config = dict(
    d_model=128,
    head_dim=64,
    norm_place='pre',
    bias='all',
    parallel_block=False,
    init_std_o=0.00601,
    init_std_up=0.0318,
    optimizer='muon_variant',
    warmup_steps=200,
    decay_fraction=0.772,
    batch_tokens=32768,
    steps=4883,
)
Each number is 128 + 32 x the weight over its row's rms, rounded and kept within 0 to 255. Layers, rows and columns count from 0. Numbers have three digits each. The size before them is the row's rms in percent of the matrix's.

# layer 5 attention output (transposed), 128x128, rms 0.256, rows 118-127, columns 0-63
096:164122136136130126126139074091171061135078166135105086095172148075129093183139169146081164158124121168139124125110131107097142094079170139133126190112083162169135169117113109101212116137166132
095:173121180100132083134159131158146100167164071129141072154161090102104126081167142095141106123111104136158101116103098076169200096183137107108179118158142122082166160173177096143140144157087144
121:152101055122128127137067054111148131141176085116101075136132128146119086177198135108107155127110122115123084147155155135177124157147104176121185151065118118153185177137150158160148172151095151
112:038133143142081101142092125098109166153146188175175182107090185139127140115089091144152144130137121122091162116148123096134122119115152088188106139136053126174074172176106148144117108164124130
104:183136181092111132147154073095121147096132082118113085176164088124134112170190191121130122113115127152177120123172129162127125144104168140125147143079134105118176097103131147098156130136094185
093:105113116147176167122100160154104053161157198195139128110097183219118135123133063106112146149192130114088069129158153066100138138182091120176184119144136152099147103130129130117121178158143078
123:141097116111168113172174049065121183114172091097126105147146123155156183130144136108135127154078114153124127128106136157121111154112143137092096138147109137119187167123162106090149110171122184
104:122099079139131150078073119094092124143118158128140110130162087103100171146107109152209171067153153128117131159185153156176105162149172094134100090130105131167067133194123114096082142085099129
069:104139135181131107143110055082129170095152117106155147082098156109164137148214142156127131179122131154120136136161164131177136127069099168195135149093170132102133152100064120158187131189133118
075:139127107105146183137159128154102101138150108132114137081110200183152167170139100094098174184146142098134113123101143129145137083140076106100157135108141151100147045074128126133132164158183148
# layer 5 attention value, 128x128, rms 0.0985, rows 119-127, columns 0-63
098:150117073117101124149096140115118113084115132067131075053103170113116119153114137158133093143090172146109122118188121159079046145121162136152157179135061076161148132121132176151127132140172145
121:136171203162149142089129178141107115145101136130106098123124120125193103082144078084112107126130186180096161106143148201108041140139075107174146143146179070093113133098129144086100142154200143
120:142112179149129119180168086147097084115122110127171112138142063115088173144110140180120134157073113065129131156112090097136148144080100123098176072091133178131116076125174092089132157137105134
103:126162137132118075107090173122171119100083151112108145087103184144184109121150026101130152137111149145147126119094147161028068095126141120130129130188116111104131157194114156116078099130155071
100:136101202122119178133144120158100168151152064108114116104129162080086119106063210184095109155095093111176167103170051144124192127103106091136142112084117129153047115055157106141131123145159130
127:128158132129053119093100168144165184164105130134114124124093114096138099143100094127121112114123172174126127096088132120051072108124098177122053167090156163114136136155136152150115144076116089
105:101147158161133071201137120206084127159202143140153144093127099128114105103167078162123117151126085108144154157080074140192118144082113153128147114163095109143178122119122118157134104112106125
074:115125169074115144111164156136159142181115106155096179137152105112148122060135101068149122073086154192104092080139134162061043118068082145119116122102144105133106088116193107089110142136174114
077:142128127126156143082137130110182160147083075153128150126120121083124082135000150158078093141184114103174091094137107096070205158144122143160103123094120151143070182114158103160125085146159123
# layer 5 MLP up, 512x128, rms 0.158, rows 0-97, columns 0-63
112:157147127111124058192115164162094112087104087108110146108094068062175100128180145110123062098091053111084055137180106157121137180170097159093131153118167120103077136126102158155125098131125162
101:109097118113099120125149129083106170127104114146080105120083147105178131071107090119118131118123136095161117113124157125152060087166119097149136115138153146220120102103120143161108136178072093
089:140172146138138089110116126141130194160113158143129153176142083122146117143177111193148147153112126096127166169180129101172072130130156144171143166166127128100137133149200177142116129119111185
096:056089127161157148151079143190136106132134087123185127143103135137180120139134106108128118096140091074146162132149106114155140081152145119070141114172099064171150069125099153175165106085117138
072:150083139109145104155143123031136184109164124128122084131082086165181130181197133168141146057125180135079116062170159131115136121086098116155143149121143172120161177097138167096071115147108129
120:140071148135146099151096129105118177154140187180135162123143058147110119114166099076091147133128139142110120160091162106118133056051137100158122125146103158092138147165126154145111103111173166
102:136080138127117110156065165109083180165152122105147179127117075120124080059092145071106136095121104166171147068164123097126186097117089135128139161119137102128104106134072173152098119122077148
084:177137177078176092181137115137109198160127127228127136121077119089133111097148122115116123112117095098070173124151068111100143070087103106163124116137118124110168137139099161148141096108080131
063:102109093205145154086113134096155230104085101123114133151096144149143144159113089082126114120124145186161137130139112158167137169134136143140114104095187145076146106130150135144146135089121140
099:174118110103145123167075118090145165139150149135108129144163103095146179115080140149156106111132163163133154115100152098173129130087163128157167111135078054132168133102141031073086120124087126
097:107113106103188083138124197149169121123125145114098187120201121088165111120154169140138105047136096105121125084156146143131161163112125107123161114175101139148197174115070069121087109101087133
107:139114095149126134162066103126127160094081132151160079165117143112100083139161134134104129136116154065180141120139156160131062112119095158153133128123138170162126191162081147126185135107163168
099:108113132116170137152104119139081138172090111160100124164200106138100157152128123079115147113143087145139110168145175087108145101115100095147080179105136099139173199125073092079122103158093075
087:115144116165165147094172206160187160148090156174143111131148106185101138183128086120174158110124171117122119160166110126129172112116118110137136136192183125118169106159135125135073100094089134
096:105142167207124128183122129174175208122132055110133121084103102079116149112129157130137100176121088169150134113181085127200159147100127185098119096094194083092089105125153130159151054165080123
116:151125126156106096096140158109152196136131160134178176114153140134177118165123148123107137172126133108063202114118152136143132097133189133191166119145157130163138108142134111182108164147178163
148:130150133145155093138150204116093107087102104084168136076128142108143090158131154139121118087144097098115182119192087136180175153116111109115106155125172084083134102139108095113106109171094125
096:100092145128187101157155133145120196080124141119159169154178080102124101135175114184080195129113155125094147186172124132108192137045100090154102148133108075115131217141153099136143087103143140
091:146124106185132122124112153054104137110143171124099145083159153138112135151154163160149124153137155090120087129145153138221161190178083131158148054197138106143139072140112080145131161117083085
075:117170100177170110130166158113194098088135145174107133108182096170098094083117109173161162135162155121162121139112065170104153165120077139120122147197118147161204141159115108136081120103129161
108:082127109120141127124048084164044126114074124100127152163127126099143121155127098201152177117176163103106092129124133141114135097116084106132089207087139105142141165182112155129144140115102087
130:101165124134110091150104192202114053092101170105127160148143123152119153178134140124162093113227175138124094155117145161110125149129114137074164112136156123115128121175228162084105176132138058
114:105133171109152152160145201104138107151141134155134107122115104153121130127156180130099107119154119085163113111105096150061107102179172148108140133106135086138160123148200079140085085086097157
097:125137105158131168118107090114179160119066140170116132133141081160170114150094098078103149088144125056143150055184081122163126125167141157145114100126119160118177120092066160161128111168107204
061:109136041163132133138117160073098157129090117181204153135107099147131091133097088148091158144123024110075095116123122144121132149156112121138162142136154211105104162192179135154152170175151082
091:205146134121138060169107075122125190170123112146136087127097142135172097128145115140128092091161188077228172057136173143157092144126152174095173080142095169166110147120075132133125082120135105
116:117164132122141154130171126183110160137106100069189125123089116128135176167128206098099152130161154154163116133088157157105181114118152114158118137112151118099173042083171169101134112122156164
086:146164176077111088115191117102171061102109155132079162073130102167135170124164131169134097119153156135126105084129113158084157137138144170106192057201111134107161153127116119190115106140086102
110:148164154150141189141117082111095200110087156135163136090099134107141094172130145175071140100062106181179211097207115146123122149105138123187129143103151114118149104082092131118140152103133206
101:134123151158132107133164082120124133122127113125142080153144123174108175162181160163121226180182139095120111164156158138185125123128068152163122104085169122110127170125126156160151110127147134
103:150159184133149151072149158162156190116186120144137098105127117162077138056127146141153155074132101153141093092148199117130194166196162104175121074120125120137104138146113148105170131099087155
103:131148102165072184158068168163097117150110193091145162122138127153146078089106115157071114086159144159128142100120140111131122051077134129119088114122159143108080143178116154121100129071175140
100:165150056136089127148118110109060121135132130084153188144053093099112080071125135116086111205119104105142081115116119043158116096101146111153113132042150147145100126163170138131168171161151137
094:112164148161156089122135081088177156102102093127139072130141096161166089110161158146169115101175141136169160113075159165202154119121133136153110110125155142078170174123092123161146156145098177
089:142108129099133147132167138159120143070102150177124186086091147148136130082197067111131121084183147112100080094194085123179119116158111184113122100149145131157162074144151128138106116141136098
102:185141134151218126086123101144057150157156101122087097135149113130096125161095090158144143107121152134155096156169087106200120118128167112138084091133149121088056117160107071120125154180095120
096:112171107134102171064113093104151094182109174100172136162121182138127173189125179160073181083053106068104168093140106076115161147174146130114156098149152110073123128150155162193105108122114159
092:065065078077141098146121102097110103082127155109140142130174131128061127174116071153104129146112157145132065160065173082149139077102152150141169181113093111091120114139179161047107083119123185
111:178116114115117119175080089131127193168105163146121084136164105154140036114157115163113148114127089105138210105125169119124101090115137155147156133168070141176174177162104118112105112112109183
097:060137120127098121205125205126179086105080136124145120111123164137065156150084126152091117151138109129110090110148140122120113089052137139197105109085110123154096136171133242137099168139091111
093:155144134119142118113089065086134169156105130148157107099089151154177142053144102122139078153083097098138146114141145146153083166119150102099161119182147146135075216169111121103194165119103148
080:146100155101184106125185123116135148163106150153127096116085108102158179169155118132076116121200115125133139153091068105098137133081107147192115089145144110140210113127074150123155155174132168
116:156114131160109075119151132122136158101071091126138127201149100215168145082116102158114054134088160095090124137073133159134118103136142122098114124146161142103123192115123137080100134138130142
078:182142124186162118143165214138146105115143139222108160142113130172134196141134167160108119125126154112170132109118129148143168156178116164092157074119123128114132132145148133180156228130102111
076:096125121119073116120182193085170119095051130138156212081103169100110133143144070154089070156131094147122176096120139152111090113165056164165137144101134158170139070089122138119098141106137112
106:102127117081128118104064179174092130142094126121144164098107137117173106074146096147111068108159138105195174109100145126130176128149147092079104106090152088144127131147083126130065121153100087
095:098120142097126119157164128127162161093137117137085159085077085141196090147128086117065118146110158132110105133086107145107129102121084139137127127056173173119124149086132138157149087112175159
100:146161157183138147101131105064120149098145118101126094153090073118177132099156182090150173114107130150146122143090095108197175121115089119150139104113163155102137157117102140178141149078113135
088:149107065145158072114118143105093164191082084143128143128179133108133149108128142124116151057108132059128138119154121116148133164137098159101121071114090160116163193120144148103166108116112128
111:169135114150129112129130174120173166122093155126125100149110118140149156076125151119117145116045118171136138129189140139092122112147156190110140170126136104074142163165115111175149146076126165
095:174166084140139123094130079129147130115123108126114129111088073091123154106101137115124115171164124111176133087117084113149134110144100123150121089108154088107108095072153155148156127101168091
117:064110098148125134143137084161157165124118138116157146062193136137134136168143169141123201125189135125099098157096136130135118121175143134128149152145131143089104118089172141131141075113093155
103:169125111155198118186120131101120102115135119087113138131118027114155098098148129148075120158129143106080137125139065128115164143108098150090124103163100152109138102108117143131110105074113187
122:153091207122147180130183151138137176132127196164155125087114098101120114166161116175097160089095130138148117162122113114153147096126177163151125160166227077124116088135098056108112165116139158
107:207083102141167076113115115086149159140129110111142091132113084100201071119150122069123161152129146112163175070082140125131178154184100166132106135145091049124089110146126113137108099097137199
077:139139147117097095132163133147087147146131123083139165145141105048168169098134129178088152090130177135116167129129154155178103108130108114155161141111134083120114187113078101139156117128121140
117:129159138108161116150154122109110223114108063066152136127146091097167116124136185174094137094083134151166128101190142158194192165146137068175072152074166131089147143139090153095120123137115169
111:115115081226103158130104105097163166106135156170132140106122101180144170179105157119088135139102232126095126086088177169081102188144117117197164140115171158162122070131120127192129167087112205
092:070162153154135145097125173142140096054100100155135160176104120105119145100078119124099108138141102068105143161139123115116130177164108100164087134154116126132052104143156093157136133097098100
096:116134132118098128154146093075131156104116174198139129099078098067156138160108088078117063129150133105103134064093141127147099114111131128153118122132102141106128157050108092059154149138107155
071:103126102141151126142169104146113150158086112143078132064188156205142168161148161126117143095130107082078104073116118100157095139095138104122144112131087147162143061105169105137118121152150112
092:171151161135116097191097174148119115148086122137085159180128125124187073066108047073148068138079124075111140100122151107075076109107139141068130177131132140114127130139076089165114107092153118
081:128153107160185108131163132062115043118121104156145113146170150082115134167161129118162143143136146154140097170108124142129128101138123112105167121113159159134116094086139141106137127120052118
102:120161126112125119127144128085179112169095152127136122142176111067151179132138125153118149159081117164102102114081100162100113175126107137112149159159124158129132135074106199150103149125126142
102:101190065172145117121150116127101157084110131119173154122118121169134107131151146154132144176142134100083124068101148163077082189127196118115111140163142187151098138085129174160109110130208068
105:166100153092087098122137058100162143144134158152084117141156120140139104063143092130121157172136170164149104142106137147166082142082186115141141126135119085089175140168121166139118148126108146
107:142147103134111113141111157148145119108031089105158113156093060169124095061086121096093104107146116065115168119122184132158170164129059147163152149114152161088094131113095151123112118130137219
082:158081139151142136096130087093128172131106165141104100091121106170120155111119130134165105133137164138193154139100099112201130173124096112143130092114153117132132167154068143068146172113133145
100:145122124151152097163182064111137205099114142079152061138176122157134149126127163133179139175114095104118065140140101156148185122111130121112103122156147122166169155119193130111093133140127142
115:135093099142195167121051097150090154139161145155164065102190134126107136136132144101107173091144139090161130142192210121180202119078134151144082116134108113091123169182095137126145176111171163
110:230132124167121114140143119117130183097081164117068144112189118146108160180144156164085141156116170143085140102133126167122151128082096172114150097145132124190170134167085114087115137117156168
095:164126169151169146131192143091129124118087136131095108096153158111148098147125099134111052122061082115073151148159133093086171118187124134224102110155086156105132162147143185058139154086169161
091:068133107142141133099089139114113227130065180105177114167170138145134118138157122159116190106106145141177115158165131098143100068105131094151078129161139136115132183127074132108084136169123164
092:116183139111114135136123144093079160101103105141077131113117124155163156050124085137090139108180123100146091108166114139117139139219096085119180058149124155155198131131162106144077138165188111
082:154110179138125074152092087146168154094152082140150073117187099134065144162105117124080076158119106080100172104208187143130171162130095143133145166103195087121151157145139117098112172106107103
098:146081142150146127129121086125119190143138143164154133146120080106143168155131134115142191144187130132097183109099136063100162123068116103180148117113141189046117098136129157139116108177140172
086:150140183065151081119127113090146176132169133158140108099169097069160122114177119119122151096119079100139160129113071147157131132128124121213099097141113150117169182081104148107138070101114146
072:175114137145108087114157139097145117142120124130096129134115111160179117033171053100093041079112122081167108079097102130123111128108066140132141134141105126107122165122104188098116098153147173
098:160169152185142199109166180122182194165144198128126212142142163146066176129161121107079137112101148184152167089186100115096160123098137126175112146188089114087144093146151107111109137097170140
088:112141130118198096068129123112108159135107161122071142120105158149140130143145116127132142084106141158187123130160090066148087194096109113093162097157124117122145126147124092113133123102082109
091:135116119162114080121145112062158132153098097148146151142100086153184176116154081060157093106120146068178102170124210087088107132139108119108155108154150160086147150089086143078093079094099137
095:090142135144113115146117099171136108186084064080149147156174158152145124133158132095162135145109083099168032109117142128186134057139085144106133129113126114088088132130200140128203138110091066
111:111094136099131103133065155138080112177107139128189161114128193095051124133133126166135188127129143129126134126175150083128157104126089118126092193102124098124073151126150112114152117110107077
103:117173139127175124161153125090150185174106135141096132087208056105108166083124061114107082141150127128171161113142173141144104133143103122063141078173117108145107105119114137107109087104147105
099:119144138130134137176159179107119125105122160125144170115117116148130149137164099109144082139120137090162147116133119117048179089124121133127109148151129136110082065147103173117141135132081095
101:170130119157126162146180100084126177095161134130156136118124083085156133116134160088061136128127142083143170120107100136168095146137134112169139128109131116097188139102107142103188140146162189
089:095083180106149136158136114071125165152111135111131106133168113086169103100173142141144156101102060174096169165101140139123102096091169118145082138083104129072127190150043116089120180118089181
090:126138165127177115182177144132114105114169110118084136120129140176087189164139152060156093121151156159143074157146164190142111165131124137109148128159124141114202106131198131154148132129174074
092:155115104184107124139101099107142171126133078150115077086097134165116147155128129052118142143128085089122079107158170178095125172117136135211128160059111142124162122096149158138132115130140108
112:124069171143100090129152121150109119121068134167114131161153148168082168105159062105147093142146136041154131116122202116115106101128130143095102156131154084102105181115103219095163119115117103
103:167096182151144131097132176113162163184150168115122171173165133157175156117142167136146173130127105132134137140064078130114132093111117082154086067113128120093124163140099113127110125115142176
096:130101089148141154195113108109089161076134134067123112156104157127114108078155149103127148125146127122117112138137101138166154155164151151009141073112173126152153123122148161168071132159136098
092:223074149128127098165114159138180159161121070116151099139137127161133151133127136044129077113083117091118171128117150150139111164088151189149149154121140122136141185164058121170125057111123152
075:149113120177170098114069151121099123165177067136074137166084105140112093167113156113115095101159129099114079132087143109120137116135072114128083078115126081149141168108112113152114176134127093
095:128126141121115147110179184102123195131080175158160207151127125135126136106108105105112167099114131111157147126129090110073152095146102146102150117177145105089119096112111086133117099112153109
102:166142154144082104127099082153123123106060029133113102120142108081099154082177138108088050105120112066147086127158129097170133123135088175164085127079137080070122105098144122137174135167087103
099:141111111126143084168077187162099170120087073192115123131092130081069154085147036132125099119093131120102102135197127097149105114167159133159125141148091101094179084195095185149084093122128141
112:097146176121162135141135215187140120121110122140212107140153139180127126094108146155111132135116062102105124142145144122085074080149161130102113145143117136212154177058088113127099166146114133
# layer 5 MLP down (transposed), 512x128, rms 0.0378, rows 0-96, columns 0-63
100:140191053171117169117115160126146103160179165136026135104111130145086182122097104150110154126084085152075112084116131093138178118139141117074094088126132123158152185151131122159106143126143131
095:124171212169096141109080134189156090121189084180104108190144101141123080166085162176087103124137139146120134125106138111116057122059125125112171097136119108074144101116071104126069142093157135
097:101146090093104123153121145156127159149084114095129155178114147139208152157089152179101081139130146137115102081167167078157144048134127119144065101134122170123134146138128120131157094142049032
094:175153096128097122146166079062146124097133114126069099117131058127070135105128135096124139103119161166177134135095211146164114147072112161156139146102140183125170110065136140114129097112110187
068:148157098159185095123127088143190115080100161111093174162168097142138109145110090123122094163116126103087153146066135173114095076095143126115103126099151131199148124200089107124154104110148139
137:121072153109115111153093172171108128163175140121166177125130096116158110161150081110095093116137163089136140163113132133110077058088145115101115107114159193079149144183145144200106123127169161
115:142110138116185103097134114107141125091152085104151065145131213127178109192119151125133132114165116187179125055088122169175114051155152114095044121146135148112119107107160089148160129138158153
080:164140156104180056188173129133086191148173146143185074108137180106174143054154148131097117096152170136133140145158098114082103035091152101124125091144121127145176148115059160178111082127086168
064:123135067162190142147145149152112073144152144166122152183124090024121111110124056103087124106186165138106142141120068169148160140113125115147204094130105137149134091128132105113084134129133123
099:084152165073108107078181135128098082120099133128122111117116126146140097151168129115141169118116077087145102140139089126117125139159103088113143122151160201129050107139101158135124144135168189
088:191133191130075147137136053123100159163134110108180085157075114146113139092157087120138144185095181165143136208094079114119052101120134112135076125070172086108062098152155185163165138160140140
104:133095080080183195110153143148147132111108205160112188061109141113115114112142134190115110151082149126125116092122109128078117118105089084132063153168102102093154116132168117159130143130116195
096:155121130135126148138113142131162115168124138053173092117111071175107129178159153124146047173164204120124162086118079152143130204123091083115085102142156118141147097137138128143143149162131167
088:152117163117115111086142126147103138135105087114120149195090087179156115127163135135143109064127124191113151153150091165108120128087101210144114119184124097152112140138103058111110153158038121
095:155174107095138041081150139167115082103107125164127121119184138122169054141148142124134148067105147124124117103138151143105139161113192065162145100131107160177153125105104163119119212107125149
109:162123070098116113085096145122159149149143123162178156169130109100161141108111157134133175146097128045041150134155115148159131097157175102157184082152134116134163170094128120086156098095112170
157:179141136118140142140112145174090140089142134110163102132105134075204101161137141141118150135173114127166104084189154138183134124148123127126123181118177098139124119111085113110106146135133197
104:175112162098142126131179067133101191164133103119166124125097103100122120143119098111120173215185195121105141139142125134146121143089173086175174150129081090141156118129203110112197077124088114
091:144131118107093118115133159093123188097176168144083148155140111104132142178127137129115164153094154061149131141135068098172142186176150127154192105119181097100110096146131086100163056147137156
059:183168119098128089154140142170134161129139117121197167161106138073147181090168165118093131145158128136109210137139153119110121153173195143153146079085166115112081106047128135134181136102118142
109:146129173121128134109141114051162114125122093161147101110143163070164128156158101100163097146041115156105113195123148111060188129143117130136100157142126141112106143179112142181141135144121205
131:114115141128087121110136122151136140123137112173115124086116137188037147147096195084129080146098174144148132114083123096130127094113139168103093115089072128184104113118134096140164161135071120
099:155135108161119118078074091173170148131129139135077153114089146110153117081085107151158105150110140117139155182149147093156152131138091128141131076134159145113089124124074163120154210181174061
098:145148153152131147171130091078127086104078160170090165200150014096126174096113110077179098102193087110112053117126079140155136080163154185097102136131083151139146160118125085155124082165118154
059:121108113153185089142189103097121135138118141180118124156087126092163111054203114104166162154176191078129157103149114115205146129140220132094129114182144200122107161137138110120176138115143111
104:124153169113118113134110114094133174061138123103154108144116120179141091123083086129116096122150104150115149104165146119031157142079071141148249137096165129149055131179156137130184122119106124
113:123154137164138107081171097136167174117129136169148143126101168097117169114085088095108075120126147104088130154135102137139093214121135122143205077133125072112157141079123102082110095141110086
090:167128125169129126154163153115161141177093101142214185103081105108126131106098147099182182120129098089177107090077095152125132089104111094163093136148131121139068135180134060146133230086147147
115:157105097178090102122124117106203147143138104110097137144114104078107181142132163130159099093133152188119143137033104067112127089204111094133104128102160116155162163147106110113079117134129110
100:125102163141123157167133078101123155073137065073098129140119108153094220116137130163249083133131106114115079123154150138174152122069121089096171132114131178124126127128142131154077142130182166
093:164139124131146107134168075128171070160066168131130106137149163098110172203150157075144128152136058114126134126039106119093133127078086104028097154093159103107206136109145079212126121139154134
119:118090150145119116088150109104116158136201104185093087116092163113112106141145148099154156146087105104093122110125113159093115210172204113182120092098081156135130128108140108145181079179122153
095:063123171132154144124082161181142109106070128204119093097176176130135134170111127164182164065128142141091195155136134182117159117137156127130100121190146061117107138106068117138047109071129133
094:064142125156179161095158054113124128080159095190116084124121121150118184112116106151121136087144111139161139129164100174107129164098137152124106183131106098115135175105106126104117120163180168
088:160146122144089118141111123083119099125109117115089081105129104119144154154080200145143136191143114108190113148179114168162145149163151087185073110095123125155074201106138164170149155140134103
102:122164093144158125138175106136176143121132143168110195149106092093064138098163180144116120107068126101120129066112161099092108117111091203121122098143111150067166123074148141104124112113171130
107:129110133116139086180107140121135126103147100135079153107122056142120055099147101115195078194225127145122099174131154160193100119089092152141164131135086148190143122090091101049149154131099102
081:113169146208071151099078138151114090140140143117099111142134128090147097141144203156145111139137102100098135084127098112125113139134124098175162101133087146156131074136061119184123163116095057
117:149166088146108186164097101154107127102112120132157170103088159135142132156145159145100086184144127138159095105119131146115151104102109146120048157132133109072110142131148162186135166150224097
105:093138162116087137044107110128147105152138131125151154109139146153153141148159130144135131114192135126116191154091112160115106134234143115105122101127077158139122110091136086171146115124125131
102:153132097073142156143128107095107117101111129136098131102058120106156091087159135067118116140166125059112144158148198163158080210076145124118120072135105189140115156122133103154139145131101130
077:139136155057121102134166112127120094133146092093126094115107145099143166167150131155107105118192155151106123218139099142121129167112134052156101119126140149115145090145136172102161137208105149
128:106102054107105117170116142119089182147063112119072097177153081138156071061110159196082165100123145158089155127128174162103118132123168142150150124154137143075139143134177152050078165149143156
081:091143187092109150110173154138132093114098185140100138131100117107111158130145163165111154123120138100142100122142122121226193151168113129093162147119151206120152073138144091134151111135071113
081:097126112113143074093135162123082111185057154118146125146088148090126175157191083137115079194200145155090169117081110154071111086191109159154125166112141169177072131069120118137109126140161152
110:131119147153088091154155153132125161129129169139107132111140113166101135195113151096139154130153137163091121107112143139107071103145117169176154159121083172126078081155158130123177124164129159
096:074119088120185106127139172110092133130131143128087121109071097098119140103171116111102115174153160123134076152165132156091151112131139124133098175145131173173068164072144110194170090124142134
095:119117137146111161162187089090106155108137102132143132219137093087157142109139116135194122126174150128086088132045074141147137092147121130095165164174120115130154129092107150130078164061150105
100:156115049110175093123108127125147133209126101165140134030155173201160175082114133143143164106098154060168106122128120126162113143139176170141088137127144135133137190126165192130131140100101156
104:160110114167102133131148131125124115151156162167124157109115138054099173166092112144149079135117111087158120103087119140194157130115109149136123094122109138196124111119084157051049162170116084
082:124068111122108119146102149091144084165125131126115141182182189162081128124157130101117123096085144119090099162107178147082120149113134114084162142123108162176136182213118085061093120145099159
115:097119126171140180086068124194102136116137154113137099118184121147156190165102135126126076154162135160104151069134133114108094177124123120100215097125118139100110093148170088123145108069127090
101:111136113077077135061171070115154125129112165128143122091150178182141165148159138111158137128208084166113102175078154116167106158182164119137108125118140117065098144113159134148166137198094075
138:137119183133124118179100141222102164089142158097132094135102134132197064149110106137105112124113185149137163119193122157108139098102096164124071132186181072132112087125082107221082147119172151
102:046119140147084163108096137104124149154168107171119149147106176166121223115093116169130078108151172186108088146145131099118132083164132117105125096125123183146160173116130124123120188167083048
072:118103133110107172138085085119161074121149118164102104108122150191093090138105161082164091130134079123140109107167108096096157169149149161102074123151092169139093066146167156105085152149117106
124:091138096107145125094119125140083197125071122163168183125172113122137151135133139159110134176106079183087078128112157074138126120173153138136120162109082092137072151123117136120132123195153113
108:125098145117156145121108050143147069142126077104115153051136140169138174161136134143122193115157151143112080141103141127159108147118137156105160178110136167088105071123151108084075103102142159
103:170145151097088106182136128103137062154132181114117119034110138148180089141160111147118110160150143169136074121081114166133102079131142148078156143130141147123157144130117156117135141183193140
096:100129141123133154150128080086106099124136150190139129150125127035126137146117130128149051134214153123149159133092137137163113134154148141155163103138157182142104158041107096084150111198095109
075:093086137168134141103209081103108168114141143099144082119149162096126216120143105098140135131118084121106120132178175136157192137107101164128129087166109210145134088088175117159141091147170086
093:107106114175088163109117076134177134136109069129077167094097088099073153159149100140144105127112114063121131095100185110182123124173113119137124188109152116117091112089099160140128147118116140
091:196112122091140144127140106100186208120121146087100069106108079158150130125137109109076081122129093137100153071142144114090128192128128129152145123175090100098153169115080081165146099162170187
105:100161089111148113098141130098145124137118175066158133108182070112118171145117117132191127176136091127116194163126147084110150125150097112085178144164120111110145130141048113179111120144136117
106:106130054146135120140085120130120146150121112164143129098122117123095115155142137122097140109115144124115210061110152124126118181128165108096145073161149167130098188150113092153124155117156117
098:095135116124119116139098142133111112085130113137151152113130111064110130217148167144096064061111159113142118086173145083115134117133088167169124122126118141190120136105130129163095113099112118
121:150131117112101129090130127104102182136089115131117102127168146149128112091143106124116098124120140158157077118127086119100192168203169187131114169140121120104199241146141133109140160104148130
081:166168144133090171078125121071116132162117127173102107101128148137155113146089096088208103151200157154126119099106117175156064112081138141165197143107119131160091098111103082142104093143115108
107:110089130152118115142076127139136154090131109147136214125132119205111141038106126170169173068211151103132113112157148153156147190065139098165102162170094114110120102120170186105084148175131097
112:178160113147123098132186095109134089145136099069067180162136113084132152108138112167150145135117120102154132135142112111128056082138104067074137114115130182155124072087116098150118109086122124
110:126112103170120147099148089110126159085124087121068098098129128101115163132146194165103101115142161050056085118054141146068161145118116117127175180110085150192087159193183109091107095086154141
090:220147103042151096164097112138095108141140129146138131080143172164058169168142140146126127146103130158163112095118095104131123114129105156172137153064133086091138087142131161140135101142082109
094:147135096157143118148151080116102144195138120084082174123100134091156035131111180081126121195145094064141186085193114153104176121070131153106123173133112140181171132091138108138198141116162132
075:163112111091181117122096127123072110089152175086093117160118128152151087107121184099122158135118115106138132150126092095155163144177134144096175152100150065104145135145103168000155171150106125
075:137103106119084066073141150128135102101202083173111180088093126093136141099152179133191131144152166149062123123073125095141107185174180163096113127150131128106187104113102141147092102116136151
096:077075101149131144148073155137101132161184078176098138140088127120081165103185098087103109152193159105154142108097147082099118099113082137175084133157152138057145129131184129172147101181088166
101:166155139082176101138168100123160153153154153142123120091201165095155153080126150122143153120121130170191126112123064162097189062083109173156093122175090083130155192148094125115100047115108120
062:148130081119158154144156152076126121130125128165138137192080081152153183084129172124108135063173123095144128113144130142116142172136114168171152096148128151156112147092108105057133160164180145
107:080089100148164072132121152117100116159112149112189104180112175108131172156098118117176107139137116086194098145120135125127137090201133197184062122134180138164174183105123141100113103129118122
089:130201147090099119114101101187162096123158118166136134101111108170133111174087153153119121105174089137141143119173184112136076184127142135152252095162127177079081139129119147111094128140098138
096:080097075143104101117115112186126120165126117117143046132174150154155166078153092124125169093155189039099128169145198141131121151141105116133155109173202191107096123117085159025128126147146147
090:104081140145156142171193183177107049182110114139141102156100089130120111103169131156135159097166095159067119141137171174115127165126122113075212094132078105140118109148094181136065127112137137
128:171118096123179155153148129083134040083110130151116115092195158081172120096134138122164137145156107091144132159148130082127109176127114131127105140149169081143157100139111139116123146137119130
114:136164130107172109132116168152113138139112105148203119079120072082116144162152132138082150163135161138129166122111116157091098105128139100101092084142162142188131113127145177154147105107153042
098:105113106140086134135064153102142145146154159093129136100085166113145133183176158123167182114113179112181119121150174082041082093140118138137111145120107156211101151115100167113181060120136103
105:096139125086133147125147129125135049132164148132172174121133088083141141115130077101126113144158127080153110129080147126115113146179105158148138135126131091109089140052150141120147126184141122
091:115084175093099153160150112107119148188114140092137120134114133082144139141118146084093107155101193154132136129132134126122078088076117163189134108065115138164103128128105109108140149128103153
098:155117087091088136139147163119091105159099086154119091175069144143134086173137120111153078141190109121126197095073117119171133076142110150110140088196112116158110156109158071162155174111071129
110:132104143117144124165185147147137068116123120075153139153123122100139064141101130150139106173106114135131154152129122095209188137087111091027181112140124097104128112182152099129099097138134164
120:157145143097143124149129167158123107159125142147141170127087091107190032043119081148095205154138097104104146151134121143131093148119138105124167135143158119169125134100145111124131125101145143
099:187091143137122072126098096139179114166101118112169080106144118177150177146115176078114134156124096139138125167110147075140153100127133153108140052118125100105061118127171096143153115196121143
099:117091071176104166205126116073117130090123210099098113128155115178124115111146182134140127138146187141088125123070144080164123120138104121087188154147098085100102170129124184067131157121176121
092:189103095090123184167134170155114079158164067064104166121125099147124136109098115128143123111138181107113172168140121131147112161113121173134165188081151087120101136173087142126100089157109134
078:126121146109104099135110159116138047106185143114101180180069099133085180122155113119108086138193204106058121121105146121117102096122080138094119080159147180159132147104156116176177149107139049
096:115120194095110140172157108124111184048110148125112076162142134142125108120136105077134121137065157105109180113101129100089116162162147114133180129163132077149136145156090175099093124154102147
090:116114104121162107126156116123150119094152155150151113114140135128176109144083083184167158115181102163109192063151077170100127121156176086094144112136130121149191135135071130111127060109141122
095:126148158145082160102177094115100153157177168110132182151135086143150141126062182090164158126115096174178085137087075112151130145104113161113104078114179141144076121083149071076146205135119070